{
  "num_hidden_layers": 19,
  "hidden_size": 192,
  "num_attention_heads": 3,
  "num_key_value_heads": 1,
  "head_dim": 64,
  "intermediate_size": 768,
  "vocab_size": 8192,
  "hidden_act": "relu",
  "norm": "rmsnorm",
  "norm_place": "pre",
  "norm_eps": 1e-05,
  "positions": "rope",
  "rope_theta": 10000.0,
  "rope_fraction": 1.0,
  "qk_norm": false,
  "attn_scale": 0.125,
  "bias": "none",
  "tie_word_embeddings": false,
  "parallel_block": false,
  "init": "normal",
  "init_std_qkv": 0.0371,
  "init_std_o": 0.0,
  "init_std_up": 0.0371,
  "init_std_down": 0.0,
  "optimizer": "soap_variant",
  "learning_rate": 0.00626,
  "beta1": 0.95,
  "beta2": 0.95,
  "weight_decay": 0.052,
  "lr_head": 0.00997,
  "max_grad_norm": 1.0,
  "warmup_steps": 200,
  "schedule": "wsd",
  "decay_fraction": 0.675,
  "decay_shape": "sqrt",
  "final_lr_fraction": 0.0,
  "batch_tokens": 131072,
  "max_seq_len": 512,
  "doc_mask": true,
  "train_tokens": 715800000,
  "max_steps": 5462,
  "dataset": "wikipedia_en"
}
Each number is 128 + 24 x the weight over the matrix's rms, rounded and kept within 0 to 255. Layers, rows and columns count from 0.

# layer 3 attention key, 64x192, rms 0.16, rows 0-63, columns 128-191
[[127 110 121 123 122 126 102 134 136 127 149 123 109  95  96 132 127 137 113 136 131 125 118 150 109 140 124 142 106 108 127 153 104 118  98 155 121 134 146 149 134 144 117 110 111 129 129 138 127 135 143 131 146 110 126 120 128 134 103 127 122 119 170 137]
 [138 130 135 110  99 135 122 163 134 118 141 117 144 132 148 126  78 157 145 119 110 143 119 132 103 136  96 136 166 134 128 162 159 135 126 119 136 123 137 117 112 149 154 130 124 136 136 105 109 125 120 130 107 108 122 152 106 128 125 121 173 123 139 128]
 [134 152 145 131 171 140 111 153 137 153 103 131 113 129 126 105 116 120 133 126 134 116 125 130 136 140 138 111 100 137  77 149 135  96 117 133 122 137 152 161 126 127  98 127 141 151 111 135 142 121  94 146 137 122 118 127 116 144 116 147 145 145 148 112]
 [127 126 160 133 120 137 120 125 104 128 117 143 147 119 138 124 127  97 138 106 149 140 148 143 162 116 118  93 108 119 114 137 139  97 126  72 156 129 119 138 146 138 121 124  96 126 168 140 132 145 158 115 137 123 110 147 125 133 125 136 160 133 108 106]
 [128 126 139  88 128 113 101 121 113 105 150  95 137 135 122 127 120 128 128 113 130 124 105 168 142 145 123 120 127 126 158 143 180  80 123  90 129 133 126 116 166 152 132 134 129 106 145 158 137 126 160 106 123 118 126 122 110 123 121 151 135 170 136 123]
 [177 136 151 117 126 122 100  99 122 160 129 108 133 121 131 148  96 156 116 141 136 152 120 142 165 142 153 117 137 156 101 116 138 129 132  95 123 122 106 159  87 117 156 152 143 119 166 169 140 136 139 124  97 140 138  94 141 130 147 130 133 141 143 147]
 [144 142 124 118 122 105 140 111 104 153 123 145 170 118 142 110 117  77 121 156 135 129 135 118 124 121 147 145 105 113 137 120 132 125 170 117 131 118 132 110 112 160 124 138  99 128 153 120 119 151 131 105 133 105 135  92 102 135 130 143 123 131  94 116]
 [131 152 156 135 121 148 140 155 153 119  91 130 141 161 145 155 145 160 134 145 115 120 102 121 169 116 160 144 139 136 109  96  91 104 128  90 134 129 150 155 129 121 155 123 107 118 142  90 153 152 122  83 120 127 118 130 148 139 154 161 107 128 139 152]
 [166 125 114 129 149  71 133  99 127  99 155 145 108 171 123 153 153  92 105 110 147 107 131 139 129 136 137 150 131  79 132  97 163 147  88  94  96 163 111 139 131 138 148 136  81 101 146  82 105  99 110 113 136 120 122 130  85 115 144 164 160 118 128 138]
 [145 108 187 100 130  90 126 114 140 127 121 136 173 158 109 138 147  83 126 105  98 121 116 139 158  76 148 111 120 117 124 155 148 116 160 129 152 125 107 159 126  93 189 136 175 128 183 134 133 126  96 165  91 116 167 155 155 119 124 137 140 112  70 127]
 [165 139 169 163 103 154 138 145 135 154 125  99 169 136 107 158 107 127 113 134 127 142 145 135 129  90 143 100 142 119 117 116  75  95 135 143 135 168 149 135 130  97 161 106 175 132 101 114 115 132 137 115  98 140 133 145 111 150 140 146  91 145 147 165]
 [132  92 123 101 159 113 175 133 112 139 151 145 114 134  97 133 130 119 149 150 102 152 131 112 119 123 123 133 147 104 119 128 144 123 168 114 159 139  97 128 125 174  99 142 118 116 162 116 121 140  93 122  91 157 137  92 119 139 143 140 108 108 135 126]
 [ 91 127 113  98 151 117 136 100 114  87 145  99 132  72 111 117 128 132 146 151 131 136  98 109 108 103 162 172  95 145 118 128 109 140 117 106 113 107  99  92 102  94 109 125 119 118 125 141 116 101 153 128 117 101  88 129 159 163 112 159 119 115 127 163]
 [ 89 123 124 118  74  76 115 168 126 101 118 118 130 173 121  89 145 101 133  91 109 136 114 105 130 107 147 114 123 152 126 103 108 171 121 147 123 122 115 133 101 126 139  85 101 125 130 133  80 106 124 154 123 150 113 132 141 152 138 140 131  72 119 143]
 [146 146  87 137 100 101 102 157 140 161 117 137 125 129 114 132 156 156 122 158 132 157 115 157 139  67 126  83  94 141 126 110 130 116 142 145  99 113 140 140 153 108 109 146 113  78 112 172 109 117 100 154 148 155 137 160 179 121 175  88 151  78 129 112]
 [132 115 111 125 141 104 122 118 139 135  87 178 139 109 127 148 177 129 122  95  81 118 115 139  93 138 108 137 132 128 117 133 145 127 124  75 177 116 123 149 110 141 134  97 170  88 156 136 156  90 129 129 125  94 163  99 160 134 118 160 133 154 122 147]
 [123 136 125 148 154 132 124 110 156 157 116 133  82 177 129 110  95 100 170 169 168  89 113  91 108 144 137 115 169 103 120 114 154  73  99 136 123 127  94 142 106 114 157  87 133 111 145  97 110 115 119 182 131  94 125 160  87 122 110 138 121  98 128 152]
 [181 111 104 149 153 132 140  94 106 158 119 176 132 111 126 104 131 119 147  75 151  86 120 157 127 159 115 130 152 126 122 160  92 143 157 118 139 161 104 136 110 138 144 150 155 118 101 111 112 161 161 166 162 105 159  93 122 151 108  84 127 135 127 120]
 [134 189 152 101 138 126 139 144 124  99 118 138 125 129 147 127 141 162 129 103 108 152 100 153  80 111 142 153 115 127 117 150 140 125 137 160 103 164 108  73 139 106 120  94 162 107 114 133  89 100 131 120 178 158 111 153 139 133 130 136 101 111 150 112]
 [ 92 133 129 129 159 118 121 160 126  96 109 126 138 164 184  99 107 167 165  70 131 117 122 159 109  91 165 102 108 147  87 147 135 137 125 131 113  96 118 152 176 111 109 120 178 105 140 146 104 138 154 123 121 138 131 154 133 110 146 119 131 125 103 104]
 [126 122 120 128 149 147 164 110 155 104 153  93 130 149 110 154 163  84  90 144  73 121 126 143 129 154 113  83 100 151 129 155  88 124 153 114 159 110 187 154  74 150 150 136 113  76  98 132 141 108 179 111 130 137 160 135 103 170 120 132 129 111 108 131]
 [186 124 150 125 147 122 121 167 108 193 140 137 180 128 131 110 186 146 135 117 150 170 144 103 166 107 107 140 130 127 135 132 103 124 129 166  96 165 171 138 146 179 129  91 138  98 161 125 118 105 154 121 151 150 128 113 148 150 127 126 155 181 162 103]
 [ 82 141 138 174 150 139  97 116 174 137 177 156  71 118 106 130  70  89 182 127 130 113 115 119 139 143 149  80 112 118 121 153 119 132 151 154 139 128 166 164 121 130 117  94 142 136  68 137 155  95  92 141 151 130 134 115  84 138 147 182 151 186 101 141]
 [145 131 152 103 141 143  78 140  95 109 132 133 157 123  82 163 116 145 125 127 108  78  89 147 106  86 124 155 103  99 121 162 109 117 175 140 122 134 132 101 106 130 125 128 136  94 129  99 133  91 166 136 134 106 110  97 148  97 102 143 130  96 143 166]
 [121 120 139 126 157 140  95 147 135 102 121 118 133 111 124 144 108 116  99 117 141  96 136 103 148 120  98 157 145 127 113 109 128 123 148 140 159 125 150 134 150 128  73 177 142 114 140 132 112 143 135 136  96  87 159 119  96 131  95 163 149 121 147 131]
 [108 143 129 109 155 181 132 133 163 155 117  98  85 114 144 161 154 128  87  98 117 148 100  97 158  71 120 150 143  85 146 120 110  89 123  84 158 119 149  94 127 109  87 163 151 127 116 129 125 126 146 141 176 106 146 103 163 131 146 127 127 123 102  73]
 [150 125 118 163  98 145  94 106  95 130 127 111 116 161 170 169 134 155 117 105 154 183 122 114 101 154 119 142 134 123 139 111 143 121 170  99 114 157 143 113  91 109  90 166 129 169 105 119  93 111 124 107 171  97 119 117 132 177 115 105 133 111 131 128]
 [ 91  89 156 148 103 109 163 141 120 140 106 144  81  93 129 138 122 155 124 160 127 137  93 118 116 119 186 128 113  83 139 126 146 148  29 164  82 152 110 110 122 177 165 128 103 136  98 123 162 178 127 109 143 111 166  92  72 123  99 113 160 109 106 119]
 [ 65 128 107  96 114 111 122 115 108 121 179 150 132 117 173 165 161 109 161  87  95  84  97 126 133 109  90 103 129 110 120 143 164 130  98 141 100 115 128 157 167 150 121 170 155 133 132 128  90 128 163 110 106 113 106 157 132 135 144 156 133 117 164 173]
 [162  95 143 103 148  75 120  87 120 147 139 124  94  97 142 135 146 124 133 109 116 165 120 193 111  91 131 135 112 161 122 105 171  93  97 117  97 171 144 116 141 126 167 145 133 137 141  93 110 153  81 121 145  92 154  77  76  97  87 171 107 124  78 162]
 [140 138 139 135 162 165 174  75 156 128 103 104 106 150 157 127 117  78 171  74 125  90  89 124 131 120 105 104 123 166  93 149  90 117 117 162 160 137 158 133 157 134 183 141  59 126 156 137 123 120  75 156 123  96 119 105 135 167 145  94 130 144 143  89]
 [132 122 139 138  83 120 135 150 121  98 137 113 144 102 157 127 176 200 112 158 116 136  80 143 157  89 126 123 130  95 114 184 119 110 130  71 132 103 164 153 136  83 112 119 127 166 129 142 161 117 165 105 114 107  90 140 163 146  96 108 143 179 149 113]
 [119 122 143 126 114 139 140 115 128  98 125 133 133 124 108 140 145 119 120 111 131 116 152 127 123 100 126 135 105 113 142 114 106 115 141 120 115 134 144 122 133 131 125 144 100 136 139 120 129 140 135 125 133 140 138 139 118 131 145 111 121 127 137 114]
 [127  86 131 154 101 156 133 143  82 115 161 129 114 138 149 109 120 146 123 123 102 153 135 109 140  98 139 139 117 162 112 126 117 134 106 155 118 136 107 151 134 120  86 119 107 134 151 137 127  91 144 130 155 149 107 148 133  81 153 142  70 132 129  94]
 [147 143 105  94  87 124  99 139 163  80 141 105 121 156 161 129 136 157 124  98  92 123 137 113 141 157 142 153 120 104 149 113 120 155 136 143 142 124 121 136 117 115 135 169 118 141 144 152  96 152  95 136 105 151 139 115 139 124 111 135 151 130 124 130]
 [170 132 110 109 119 122 131 108 123 101 146 116 130 141 158 115 127 131 130 103 136 164 128 135 134 135 133 129  77 110 141 156 122 116 133 127  83 116  77 133  95 113 123 153  99 123 136 160 148 136 130 106 146 159 101  98 151 131 111 139 127 144 128 146]
 [141 111 141 107  88 141  95 101 151 130 141 101 111 157 115 153 158 110 130 169 126 143 128 158 172 173 138 125 163 107 122 136 139 136 138 120 131  99 108 114 106 131 125 110 160 151 137 132 134 147 133 126 168 125 124  92 142 121 118 132 167 101 115 159]
 [ 99 135 159 126 179 164 118  96 159 145  98 152 150 125 126 110 122 105 129 136 148  85 126 172 135 145 137 170 151 128 129 158 148 146 128 123  97 109 133 119  97 100 130 130 135 151 150 131 123 166 111 108  95 137 107 129 157 136 102 130 151 149 160 144]
 [ 96 123 110 139 136 112 141 109 134 114 131 135 140 148 116 106 125 118 130 152 102 136 113 130 137 106 134 152 139 104  88 134 139 138 130 138 114 142 154 112 143 113  97 137 134 110 186 106 142 115 164 122 132 119 127 123 102 131 147 122 113  92 137 142]
 [156 157 154 134  77 116 137 109 126 149 111 116 121 106 118 148 130 118 133 100 130 139  91 156 102 129  96 156 105 152 144 149 135  93 114 129 136 103 120 125 120 141 131 108 141 111 130 106 107 147 116 133 147  86 131 155  72 104 106 139 175 123 127 126]
 [101  85 111 129  91 112 139  89 104 127 120 137 145 144 114 130 109 115 100  96  99 142 103 121  96 125 184  75 102 143 113 107 143 134 145 104  85 114 109 133 171 150 124 147 138 155 159 127 150 178 142  96 138 131 140  89 188 109  77 112 105 108 138  97]
 [105 165 176 120 123 157 125 137  89 114 133 129 157 143 128 109 119 155  96 127 123 132 133 155 155 152 153 121 165 115 119 120 139 115 111 144 162 137 101 130 118  80 102 121 180 105  97  96 182 121 147 165 107 143 154 167  80 144 141 152 104 159 113 121]
 [127 131  98 112 136 131 129 180 175 133 116  98 133  81 129  98  98 167  93 104 124 118 120 143 123 183 147 128 145  89 155 104  95 121 139 115 129  66 135 148 124 126 108 123 165 140 112 131 142 140 105 148 117 130 105 138  81 136 175  79 117 141 117  86]
 [ 82 148 147  99 184 176 111 110 135 138 143 100 172 127 116 152 134 120 109 138 119 119 170 123 153 120 110 137 123 147 132 135 100  75 131  96 118 141 123 159 131 147 130 113 141 102 112 140 133 112  90 119 180 136 111 123  88 106  64  92 139  95 158 128]
 [183 132 111 176 154 152 144 120 163 109 120 135 149 159 128  98 124 126 101 133  75 151 141 132 161 111 128 119 141  83 102 147 128 147 102 107 131 101 130 144 142 121 100 147  98 162 114 124 117 107 118 102 153 100 104 111 140 103 121 168 122 110 160 113]
 [138 117 137 119 134 130 128 141 100 146 116 158 134 120 153 104 125 110 146 126  73 167 166  95  99  93 126 148 105 108  96 150 106 126 139 127 142 117 131 109 149 129 174 133 128 185 139 161 110 117 102 147 184 109 140 150 128 122 118 153  65 145 124 122]
 [115 133  98 142 101 127  80 165 137 129 170 122 141 178 111 115 166 135 107 139 149 122 177 119  81 156  75  82  88 165 127  99 100 114 145  91 137 133 150 130 101  96 102 146 104 144  94 123 105 126  54  99 118 106 141  99 133 120 137 174 147 131 144 129]
 [100 124 117 147 142 117 115 133 138 153 110 104  88 114 133 155 110 113 102 142  89  67 146 114 166 103 136 145 135 153 125 157 153 125 114 186 116 100 100 176 116 119 115  99  84 112 142 104 141 127 137 142 129 119 135 142 100  82 102 111 114 140 103 107]
 [114 129  84 147 120  86 103 134 119 131 102 126  73 137 138 136 104 123 161  98 160 130 137 159 131  82 156 122 151 114 120 125 133 146  71 103 145 119 145 135 122  98 136 129 162 131 138 131  95 181 169 151 144 133  83 100 114 154  97 133 162 154 111 127]
 [153 153 146  93 117  99 129 146  65 125 130 122 131 121 140  92 131 107 154 128 111  78 167 130 161  90 131  96  93 121 126 149 175 112 146 125 157 147 158  98 136 111 123 162 146 147 133 119 146 117 136 146 133 165 148  85 125 131 119 113 146 106 134 154]
 [120 128 114 123 136 141 121 140 100 130  98 155 100 155 103 135 138 129 135 150 140  64 111 120 118  80 127 132 139 147 148 149 122 128 157 158 143 127 143 106 126 140  96 110 111 126 121 142 147 134 150 149 123 165 129 123 119 148 103 120 118 159  87 101]
 [153 119 106 169 129 134 132 135 102 123  66  98  95 151 131 152 110 172 110 115 122  91 128  90 179 155 101 121 155 174 125  74 163 197 144 108 122 106 154 158 109 163 171 120 128 142 109 147 100 121 135 131 152 119 108 134 110 106 135 123 136 129 116 103]
 [151  94 152 132 127  98 125 150 119 159 123  72 136 154 115 110 134 108 137 115 127  62 110 140 106 146 130 144 136 127 166  94 169 116 143 117 104  88 129 119  84 135 103 121 155 108 166 146 135 124 117  74 112 135 143 116 122 116 128 121 124 112 115  67]
 [119 130 140 127  99 137 108 156 103  90 122 105 142 137  74 138 100 126 140 130 121 175 118 150 157 127 154 140  98 154 128 146 117 106 126 120 117  55 137 128 116 117 149  83 113 155  98 122 120 125  65 134 101 132 162 146  96 116 110  99 130 134  94 105]
 [112 156 111 108 125 127 173  72 151 117 122  78 113 120 120  69 154 108 164 124  91 119 153 133 137 178 109 118 136 142 128 103 149 105  90 143 129 108  75 113 101 113 117 128 165 184 122 117 132 141 156 162 156 139 128 138 148 123 148 142 151 127 132 144]
 [123 143 135 145 146  69 138 134 184 114 115 120 114  97  81 124 162 153 151 136 142 144 123 179 132 101 122 134 121 144 110  72 121 133 125 141 120 179 145 146 104 117  96 124 130 122 101 118 208 105 171 140 109 122 115 170 132 153 159 117 148 100 139 147]
 [138 187 170 157 138 148  58 106 120 146 162 142  92 131 195 125 197 155 140 163 139 145 137 111 110 146 157 112 107 134 120 122 114  69 122 189 171 112 132 135 119 148 145 174 125 127 185 164 146 138 119 134  90 128 120 166 169 131 146 152  72 159 132  95]
 [127 132 112  84 150 109 105 126 142 131 119 130 137 136  93 138 120  80  84  84 150 150 138 104 101 143 118 128 156 103 160 150  98 156 107 165  96 151 117 102 154 200  82 119 149 158 165 126 184  91  93 121 100 118 143 143 130 133 109 105 129 137 124 104]
 [151 121 159 158 173 149  71 117 146 165 156  89 120  88 112 123 148 124 117 111  89 164 144 202 142 101 175 139 153 113 147 128 125 104 131 149 143 137 152  94 100 100 134 114 128 155  95 128 158  95 123  94 125 141 146 145 107 177 132 102  92 146 141 131]
 [131 125 104 126 149  89 140 138 137 108 109  88 155 126 137 138  87 167 134  85 168 132 160 138  92 132 137 154 119 171 105 129  55  88 141 106 116 128 130 162 145 102 122 132 146 129 141  94 126  64 103 151  92 178  97 139 127 121 138 144  80 197 138 127]
 [117 104 132 135 105 125 101 133 107 197 102  94 103 161 157  88 113 113 105 126 102  97 121  97 174 128 184  90 156 142 162 108 180 140 151 146 100 124 107 158  91 118 123 145 116 117 158 112 120 128 140 120 117 138  65 135 149 148 106 102 114 128 174 106]
 [129 147 139 129  70 137 106 136  91 161 112 162 112 135 146 175 122 149 133 157  94 156 154 158 158  87 100 127 126 125 137  86 144 152 127 168 183 160 154 136  56 145 145 151  91 130 140 113 113 139 102 112 168 150 122 105 108 129  99 142 101 156 116 125]
 [117 135 144 105 155 140  66 122 145 120 153  98 138  87 154 102 134 153 106 154 125 184 151 155 141 120  96 150 168  96 115 136  89 184 157 143 132  78  84 137 169 133 130  97 145 116 172 116 182 130 155 123 108 116 158  89 110 147 123 111 151 105 117 157]
 [137 177 109 146 148 111 129 132 152 163 153 147 109  82 151 101 142 126 127 125 100 148 145 116  88 111 120 110 119 177 129 160 128 141 122  91 138 124 146 127 124  92 172 135 164 163  77  94 154 134 148 101 136 147 136 159  81 121  93 124  86 153 114 118]]